Weights of a small transformer language model: learned positions.
Each number is 128 + 32 x the weight over its row's rms, rounded and kept within 0 to 255. Layers, rows and columns count from 0. Numbers have three digits each. The size before them is the row's rms in percent of the matrix's.

# down: layer 8 MLP down (transposed), 384x96, rms 0.113, rows 342-383, columns 0-95
# up: layer 8 MLP up, 384x96, rms 0.123, rows 343-383, columns 0-95
down342 114:099135101095099188169147176119115054163132120153102146157198093191131139127130159142102085107133149119147151100169113155096110157144113108062152103142181157145134114155121108193136126073127080088152094176148124136117054124145100125185164131133103191096143116111120122117079179126092094073
up343 089:154137133134051125130136068155129127111136129107167101178177139041113099120132113152121098074123148072123134148132218099119098082103180105098156084159143147149148095112077083138099174151172116135079092104144114158107121143190207112121109148175173151156130130160110113133107174154120138137
down343 088:109146085184165102103166129092073100144116070113111116143154158222134106133082108154127167119140116173149152053112104128140146186121149183169106128124164139081167088134125163110182078097148141157104142114135181109106119138111153028133086104141130074154128113125093146152122130144182111122
up344 095:174147118036095157138125094159080178147123143142097081154106143062101082150163083097143141165095139144143194135093149144147162191134129148090119132134064124152108130132160174101160110122145167092042119130140081125122160192154160139168128166118151119121109153131110108147128078161114074155
down344 093:137105043081132088106147156147121160109136092108145110120099148136100142052131116145117094124136136122132060102094034161121132167111139104191146148177114123134113118181141130176096145135149134099140160152078136102103125133143183162073168152161140203147193056167109132108127144133131138168
up345 084:089086122129101154144117149104129117125116107109127149160105158088112196166122107110135191132112185090109102150094128100095163053171180105081084102180164113153162162146110166159154122112147116102192161114158161148086166151130101073183167139150105183129190118182173148166097122094138123119
down345 085:185135108135072108055124099121156148082136116153104180131168133159135122048106168114123154168098134131091131115107080111113103152165113110134185159155180172151131034080154113158120153159171128130152170122111143131105116066083167123076102078131107125130154134141155115172122071140109188126
up346 101:067173124076138112158129126052196162165116138213101159122084116089112114104142070145069133150123158192099095139100162161091138125114117126095096107128191116155129076106120102169124150118117152092130145163157096104121162055117130153125088132153110172153114171139129146125095126171098104183
down346 102:165083124120093094154154131065108079131111113105151108123151127144157106128132176108151152116124132083131176151178193103162174139134165132147063176123116184119155134190090134084149155138113148144095139074042114174131019115156095132110164167085096114122144127130101111141125139108167143096
up347 101:123134155048164116147148136139147088102148128125096072101125049126102106142129165187096049114154122142158161169085190085131045121193131136135112153106172105141141138157112140161179146145134087082153148104151077094119106136110178150091174118137129172138080151150133154103135075141149109134
down347 096:140120110151151190113124096085095195133186113137124123183150143109166111056124115110150097171092103140116080105133204153055168107076152149168192148133142102131158093090145122131128104164155171160110132129158143142149105098160081166121091134113127096081085075135150131087106145157056136136
up348 104:127130135146118113149038145113127151078171073083095125043113108126119090151078079147165147115106089157154091152115098098106106135189178150157122134137173082193118110180115130147117216144146109078146141137111117133109173141129085125145162151173137168129106145082087134089114124159137083146
down348 106:124152145138096169067129108129125124171080167117143098158166168120114179116097151107101113161123101130149119084111167130115117055122125128148192133135070165095139061132189176111102104098139137142117093088136147113174124110069200109113099151160083105190092149166174099155148173136150153068
up349 098:113120144127172141115152132156123101133164138095121053136104122138140127152125134177089112102113100098191070151090180124104086134152107099138167092145163101178108096186154132083134105124146141110143104158115080173083153150200088164162121143137160163130197164108040133077110127108179122080
down349 107:138148128140125130130132190109131145144114097166095104107168196106102164138160089147088143093146144132111139155131152113067114135132109112143145105154170098134162144129145055173115171145101141181148087115095111111144190126085074179108059077186179113114077159062090132156094146105091116187
up350 093:109137057148131172118128055165163158149111160126144063202108100116093096159204113146105060145120143117095141167144102104099111156160079139116126118097123111153148127079154108087099156096152154132142074121133130140177169178162128169117117149110156126092092137114049144177148166098147163160
down350 093:151130114112158173116149096121174172188185145106105146080120120143145082089133094209104108160122141129181129123132112123212060126129155083100192101122116109158116161137147135087148138119117098118107154040110122155092101049105146118120164140087114101133133161156124121160128066134094166163
up351 099:163089175132166181107164128119077108128126179048141112161166135075105147132108146100128185135066144085162151103103152107142110076160144110133105106120124098085154084162136166150141163140152131103131114104119080084129120155175069106112192179161121135124140155091173103161151135092205130177
down351 108:146154103156175152125124133178159085178070091081160079125106175115164080069120095144103132104178109149101126085148121107171101122082131179167104161071141148115108143115143120163213100111188084133101104132120125132109143132124185091166080131151186138108093094153123108106160163114184126100
up352 103:094106116169150186123123104131095156139171123134127021096102114120157075135166142152107152123075177068134069154114135135165135143137119103121114104161124169067142117181155085125115133156139116106114152106123090128145172182128151149191106093141116129092154062076124153130081087142100061170
down352 102:098138132051072168135150099143124179135053157138109140119138171120105123120146138161164163139128101063142126157137151171109169093154138130153108147152146074085068148056156080119099130127071157124146150170147199073135116117179182101061140134187135144106172133130098133117127111108090132133
up353 103:130073171092174141163153152132175154069100116121077151134155096128092079150099117127133125170090141121156194140106053120124169127096115097118090161127070153148168101137144163173166140151112065053126105154134104136096133142088085126121153135145141118147063166138178172166092076100127091109
down353 107:110220172145094126163123151138063071132145149094129203150128079108138182133158065112149132133138161115140092145145126113160088148154104124142077130106134083151095139109168109143105083152074075131130219073124132122131131112165104067162162103137168176114131141125100092140117123181119102113
up354 099:147086154099141119139106149168163074086153154118141051124125153137123164079119138165079156123154159113175149140101144071090141163105153102104129107128109169123145139146115107144206111155117107094140160136139097086069184136049084136106090119139157176129066104147075136173134070131081177148
down354 102:102160144119147153083178109129151193087144111110083130145159095121108134190082101119141105180171079078016114127151089146139162104118139142106143176124097092128146130110160092139151109137139144153110078062112185134156102188103149157145119084116137095135204115096166156108128153134159110161
up355 109:107132122122166179142083161186123140172099115122196100097104104070127103175174095148107158126074141158146194156113104108137118142117100104092129125126092089093100107132108087110135166145216190106141100110156120140121101167099097106152167147202113144067132103124097118106136140170158119204
down355 112:169094103097088070117089197174098106162119167083099068121124183117170089096191114123125153067151150120145177141187156165142100118107164141125120124105105146096151088135144111117155112129102083145098068148130142193170115154162109157131143185116068094117146109107147125175172138077126105120
up356 098:133107124118115142108102135153117078159061167161143059129106114112117139169145125138077159111114168127082165058137146173155166083145163114145120109152203134161077104140189121042093157111119126178093130111122131158173197093126078115127112100136128140102137098205120168145162105135154117149
down356 107:107048151126165161118155150078100171087165144140123094121135112161139171084092188110155094098110119153145137115125060111156152112029129163124101133130134122155200174109108159135213138167187109091148179135117128144095116110131153122091147120099122069146192120122143108124115107116084126151
up357 097:101129149072084110160106143105135153043147121118158145136182103118097122196137112159154126131146160150151166096119126118080182115171168113122091121181096210108177092102158162135097111130116125095087140050121164122118117060088086129194136128142151156094130152081133099113101100171159137148
down357 097:108137134177131183095167116098155068185083083123102157104137155142213154080119134092131093080165145114116152082066132119099130119124090147134159120141135108141105124154155152148187088106168169167164115128177156139152104088147185131142090121093218102120079115083152103096084129139110134145
up358 092:093116123163130102146085116085185153102219173167137152205139123174113100121097133132121111035120167149118130146099144130092143115133117123106159099159156144085143091078167076107112165137157081122121103107157121151136129130080103144117129121169081163136123184196182157159122134138160066101
down358 090:133070149105146153086159194124134089137105104103145109100123069168096106183130173144126143183112109140147130114143079112156133122153162131181098129161086107092108079179132156136119151146136132136099072139077103153120160159130128214123107088128084097093214076150101161135138120182068104136
up359 098:166136189135126153116125134133089165157067157119133139137142121067091113119109109053206152122153116095119179169113137136097219090108132065130154131140135128175149119194122080143147086149110135136058100119134218106112153132115127125115082107143109165124114086072110122142168093117151149144
down359 094:130104110135111130152116125094104082128141017100124091140093131125130141084193155157181160097211164130140132183185173106111078117121086143123134131083149183179137145130151107124136166123089115159117120148103115173089119119156129183151116142073166129130039153121099126086138134119160117094
up360 102:109147152065129103187114126106159096093147116149106148118082122153143113130078102181138160091109159143137200135124127069107120076177153086106112142185124105101146077122141091070127161086086065164097129117128143209157153074151150108111146097135118128111177149114180177072086105150122114134
down360 104:146130098232090139101187154139091126139116128098124105153168087138090199166144140113096099117140182172151078166152116109089163118100167172136119135110115166130167182140132145145092030127121152151114076162091132118157100095107133119121147119173087143123078130136060156088094153126141122128
up361 109:105154186118128098119087226130108128048099173120098115077035134114094094163119117109083087126181140171124125105138115119125153086148144127066114128167202135131140142151152066083110170165091155165130146126177125091132135132079145152107121121149128083131162094130119140071126128129109138115
down361 108:113179152068138170152117214171090191115184125177059109131111103131095096131126166181112159123137127132132097098163137166122111158121125200147121104151068134178113131133134091131075086127196131152072110104111091151124127106091154114117155188077120126103104136142094101164118146113106127077
up362 083:099110152190110090102077116114098166098139117121131114151151059123137116194143057125117185124153094110165155135084187104059129083149179119070131084174099126113118133158138115139133132111162111144124089124141129173094086111134111141100175174142198107164189125158168096064140122145149102129
down362 091:123118159170153121098128182109093116065118091099111150140159142143108080127136137148178140126143134175154112110062152154134145114163160081175081148168142129142169126125131115148109223132132093099119140115061078136134135081143061104036128097126117131129175157139225098133124134117121129089
up363 101:147148120171135136097110096184131150241106175166131161180172081101052132122120131110087092126189164163130142112148153141077200087106083135108081128143139186186129125098093123107130099103103146136093144150130112100150152065116169137134106169131165145135111118154102133099111091131143138162
down363 104:132129120126109085135153087158097136141051098165170119058189090156082067164113173120144177186100097179141155098138118122178117103127077096121106080129095194121110081107092134099168135137139133115107146144119130141110133210159170178097150139119106157119170097112135132122147167071122159145
up364 103:114077125137187126114177177093093149124094131086185068144079119079067133167139112145098114139133108148116138115136130108169099103089165136146102103130156167198148094125131155157118152192144123151139149108097099063162136127169173150153114092139108178128066155032122145163133110080122120163
down364 106:158172130101139131133140099115132119150098152170072140075150120087143184119098078177100151124125148125128169182184120145113129088116180120111141112113068111094140150096153160101201123133089082117117158098176158084119082079096149151179148154093153039135126105163071134109178164164121148143
up365 100:097098171129126062123073179110178095130189132152048112086123123122106172125144105139148168131079189158157111145153167122077121136164182115119099105161128139134140183161143117165145168089099121088156123133138123106083099128121087112123142120205132135146159086227107123082152136103152126148
down365 096:097163140109155189150166136069130138162089181195128128158095189173120096096076111127164143125176120103128104101094118100143116121131086138124156149148149166090143139100131095073199113107123054103124123106100187166147127133135159165139141134070108097103148101089146121175151058188134086127
up366 105:125138128119156124117021153085125138176174144118112158102108172095128123189089116105103116110089150097146161153093144096134202139100128102155142101100130168135158142113109063157089126136139164125136099116167155148204183078107070118137115119126139135122175142127123126157064148065099058150
down366 100:104040144085116084126129103175153155133123133157123088105116114188147167167148128117150153135078145122168146111153129201121086152157162104154079122130114079089094165158130169101139110142113113096130116150104112140059094116139163130127148174123151090171120152227130123074065082142151119177
up367 101:122119148085154118117159149113125141070172151123183142129129125125188131155125078092164157138109110084130150131163102157096084065142165152093071111161123087091140115122162117152175189055069160140141119093126090132140144191088042158093146181111174129114126131083110105115152100088121115091
down367 102:107166124116098161127119135137184111139111123118079112122158157130106077115173130172079153135189146149133183129074115172163114165150071073151141129144177117083113110041133082098146147110108122134101078087184144158115121134082103183126148124131164061117067134103092132124149153160166178169
up368 087:112187149134109123058145135109127150085185115125097190145133100152147147098107069163139131120137087131133137105114170151113107122179095158128087074163173163104125134131087148175173169144092108097092092057122166117089127135094136095170156142201090180173100173106165148094115098133162083131
down368 089:135075108122199119135115182147134103144103118121166160096106111096153088165175124119101104134174193099162105156069118124096120139123121100169170132114130135110141170147150120056096095154134100141149173179142089194132144115094081162105180129044117088124204069153133131104121098135099147136
up369 088:156149095169160125160088127156141109084117145104150134128108096068116080185091086157066082103095128187191158078170170112125144158139119108103123131155067126196082099149123114131130174119159071136106119102145118182153167108133179088155108141139169133180090146121130150169147072132140096088
down369 108:148097159179141132175081161108134102109092183094099106086144115118172108170144129145095107091166098125162167112141105115132189178162130115115092119145090157148196089150180080093146116177123116144137131121116106174128125154083056012131118145163074135169125106117161151157120113105119127101
up370 098:175129148113112169117143145087216165142076101162142130132121146111125096169126068174117114074090152131119139133110075140102089179149074158106096076128105139130123113164083117105063094145102133112087095121110125119140159184158183119161162119143162134160051130061126094104137139177070150131
down370 093:121108089211154118144151135100142124120110148110079136146152130107218129106169138128111109227100081148084190115165153160161138157134124136077093135124108143137144107147173122129105125096110064086136179141054146123123114115123162109140134165044090140079098144102082114173150135144145152146
up371 105:083117117140092073142094161110073088078125140141119149105086148105125136100142148119113063094154132154070155156136147117154151098130172077145117118145121196159094149152142093168079186093130148145151145100125139107167200183136157128138145128125164122122228118131075173134097101069178123112
down371 108:163154111086174128136138127160130095111133130181086133048139114060171132169146060112201146146117115142127129142148101162149069134152105140139132208141166088151116079140144083100134090079154088141172109142098138128115087151166171138119098170119150095156122133159117136160071105065072146104
up372 097:119158132159103147092162134135130199131041165125158148167150142108108111141170093125094111134106096180151079104111115147085131114094094135111022112101152044182141096150159160200113144135130128089160086144113109129130132094081101143170127165144123144193096129147111125090122162103156095128
down372 095:144132123144124122119113091167150095188139136122093158089105141090142111151135097059135134074134138129169133208141173135134166153143116134079190142136130146115181158114134150117117115111118102138103069124134176113140067197185134160101121118048134205077132072152141115136125100089064131168
up373 116:123149116093109145098129146097164117134156125110071118111133165126107068163077110153098079070145175106099177187109130126146073161147108103200088156170172155150104100165176168126134164181089111118138108090105088123119118136088193133102114125187192091117147140112108144100088140182127092164
down373 128:103152072047121090146096132143132092152122148160179131118114125114131195120099138135131066157051107130135099139107194119066149192090108133131144149107127143121136109090130122131164169113168113085154086089147212101130091111172140157152146209152171109103114134124118127101099140091179124165
up374 075:140143110107120145153106121111112134122105127116116137117132135112121122120126127081134128130113120132088124142132144134123119135163116126115124024112123152160104127149114110113133126126125117136160130133119112101120081109129115156124149124125146132118111130116117255093110123135099135136
down374 080:115072146132120106131133135145168142173145128122121140090124114105153125119162167176135129135139109119102128127140143160139146107132142135126163223116149104074128164140124128143107153133118121150152126147128135105132139134105121000111123109134082139150139156133158040091147119130133142112
up375 108:147136192098177109177131134112121113173092123113117134066109091127148085145103158124096129096116154071094121125121141118096151119148167103086179152104108154121138070208096100121119128072160096198079133093157132183160149118073127127061128160124171156177092155096097157079147141092102097140
down375 113:159109072143118145085134113132109171112141167148145121115116125120102097176162161149186164160135077163149084110080138137072190101140122084135091111083137101141181105099154126109210119177183153055112186112140184142154135114131120132099138156134149128136142042092136131096135141092078090146
up376 096:121065100162129140090143141067204141140198183113059147158131127159094135109089074100166153105089135074092128149103200102128104150133154154137088096100168098095143177185146155131118079139151100115104150111183097124108165147126173136132135155139135158126138104081078139071135086145111134138
down376 100:124151110123163158171162118160068111136110094075146109112168134130139089166136086049125110158119107210151162127100134104031116157150061130167161176148075136137096178083136118162111132106116081088131149139128110151159103090170164129119133149129104144182105153077114137129206135143114127136
up377 085:122050121099097139103095103077212087151180111157141129150134103084091173140126075130146159100168122154162121140129135134146161092122133125092157082143109127095196083144101085161128125192108099100097136136127069091082133146108134110108152145181100181112123140150216167143089174134109120140
down377 087:142102178143179140108089085116183052062126179140106097108146157219142088065154174156113081124149135128155074137097128104119090125147139111146147125167199112147150169126131077138098123127120136178154141132136087088091158082164127054110160098147084131136167147123124105096130154136117147120
up378 095:182149158105096205116132131121109155127117111160135072125137095097141129163111136111155147111150107115131160084107115084131162046140169087191152129138164162111112103177148105124184103146080088157113166107159149139126176167118193130128168126118160120079121101122042132113133070083083074093
down378 087:092076090137143134146134160094125160133053100101111110104085208168192113088122100122132129108149106126139168147176148146183103081146097106101080173113079134164198123136079099102105091177070146190110139139086147138181131128170160162101143155117137134106122124109169155119178144134125081110
up379 102:140126159108102134178188145172085123114140095091147136141108057068137125101095104138133143150092177124095081104109089169094212082080147100135111088140178134137099145138100148088152120140191161088132125135191063137135159126149106125122128168122121145172155154190099152145092100102167150181
down379 101:133126116116171109180115199159175109096182199189077164146089110133159161137098144101106209105154088109156106088109137119136125086122086135145116167123127178156111124096153113126066102142160179127086097123132151050105130122091129100161122153078145159072145175088147118118107129086123156135
up380 107:105149144121073146118103129150090128181137163101128156101098107112058100156097140075155159173086129223152167099090176132098199105159086119152028159167130120157117124152116104172114139102099100154096124113151155115182151120122150137128130129126102144123158109089113141129145053085162110164
down380 115:098089117116207134102074134142152066150099123144170172165101125202113162125211157129150120111166139166119147157112075080110044095158079195148130123157109114166116108107099106144113120136110180162138146150178090116109146125091118159146114150127081060133087105144137111121105133109152113096
up381 097:185115151120107077053163112114123173133129131173140139131203102096078108119123131200141157150115110104087110115075133061101138130115159140137144096142119134138125138102170118183195111168162080154103087093136098123059148115057157139126160094121158137113131145160175177138092101189145106143
down381 095:149110137186191132110109165113115066129084109084100120169173118159156139092163154148061074148147126130158096173099154128184101130184121107109121131142150105125130096109190104057104130125154154103173173117089117186205120100166134116085146122080089114145099197111112125128132129133125074126
up382 102:151034135176116102131117162135170129141089149111134126144194144145131105072098118115112120105079140083120101150134058097117120108138123108135099085142108163093150133114139134131254127156108111125071153153157133108068177171141113128108092115171144168176172132132111152093084079158121158123
down382 101:093187098134158126102184114122133108150135095120159155108110074071165127122123165091178082170137054197100117159136178125094109110135154142115156156172188094093100142125142165146066156156126157126089059116132094149124095132157177072132092068101134110170093137103147157160116119156161104123
up383 106:104101082126196089155143103152112128169137099166135076151122123065152164211109093108134102145137164152161177131145160135188171084134143091125087118146142127096123125116148131184126168115083054124187130075113139141085159164132150129126046147111124127102129177107163169098112114182141093117
down383 115:102166164154139123187118139118157079178102094092113074118147143146126151065076124121113124149152106113103121164101170097122155143153130095177115115139094125140154110122186095109131107093170165134126036165120097140075179197137121149183111131168161168086078181134158109100090123121059137121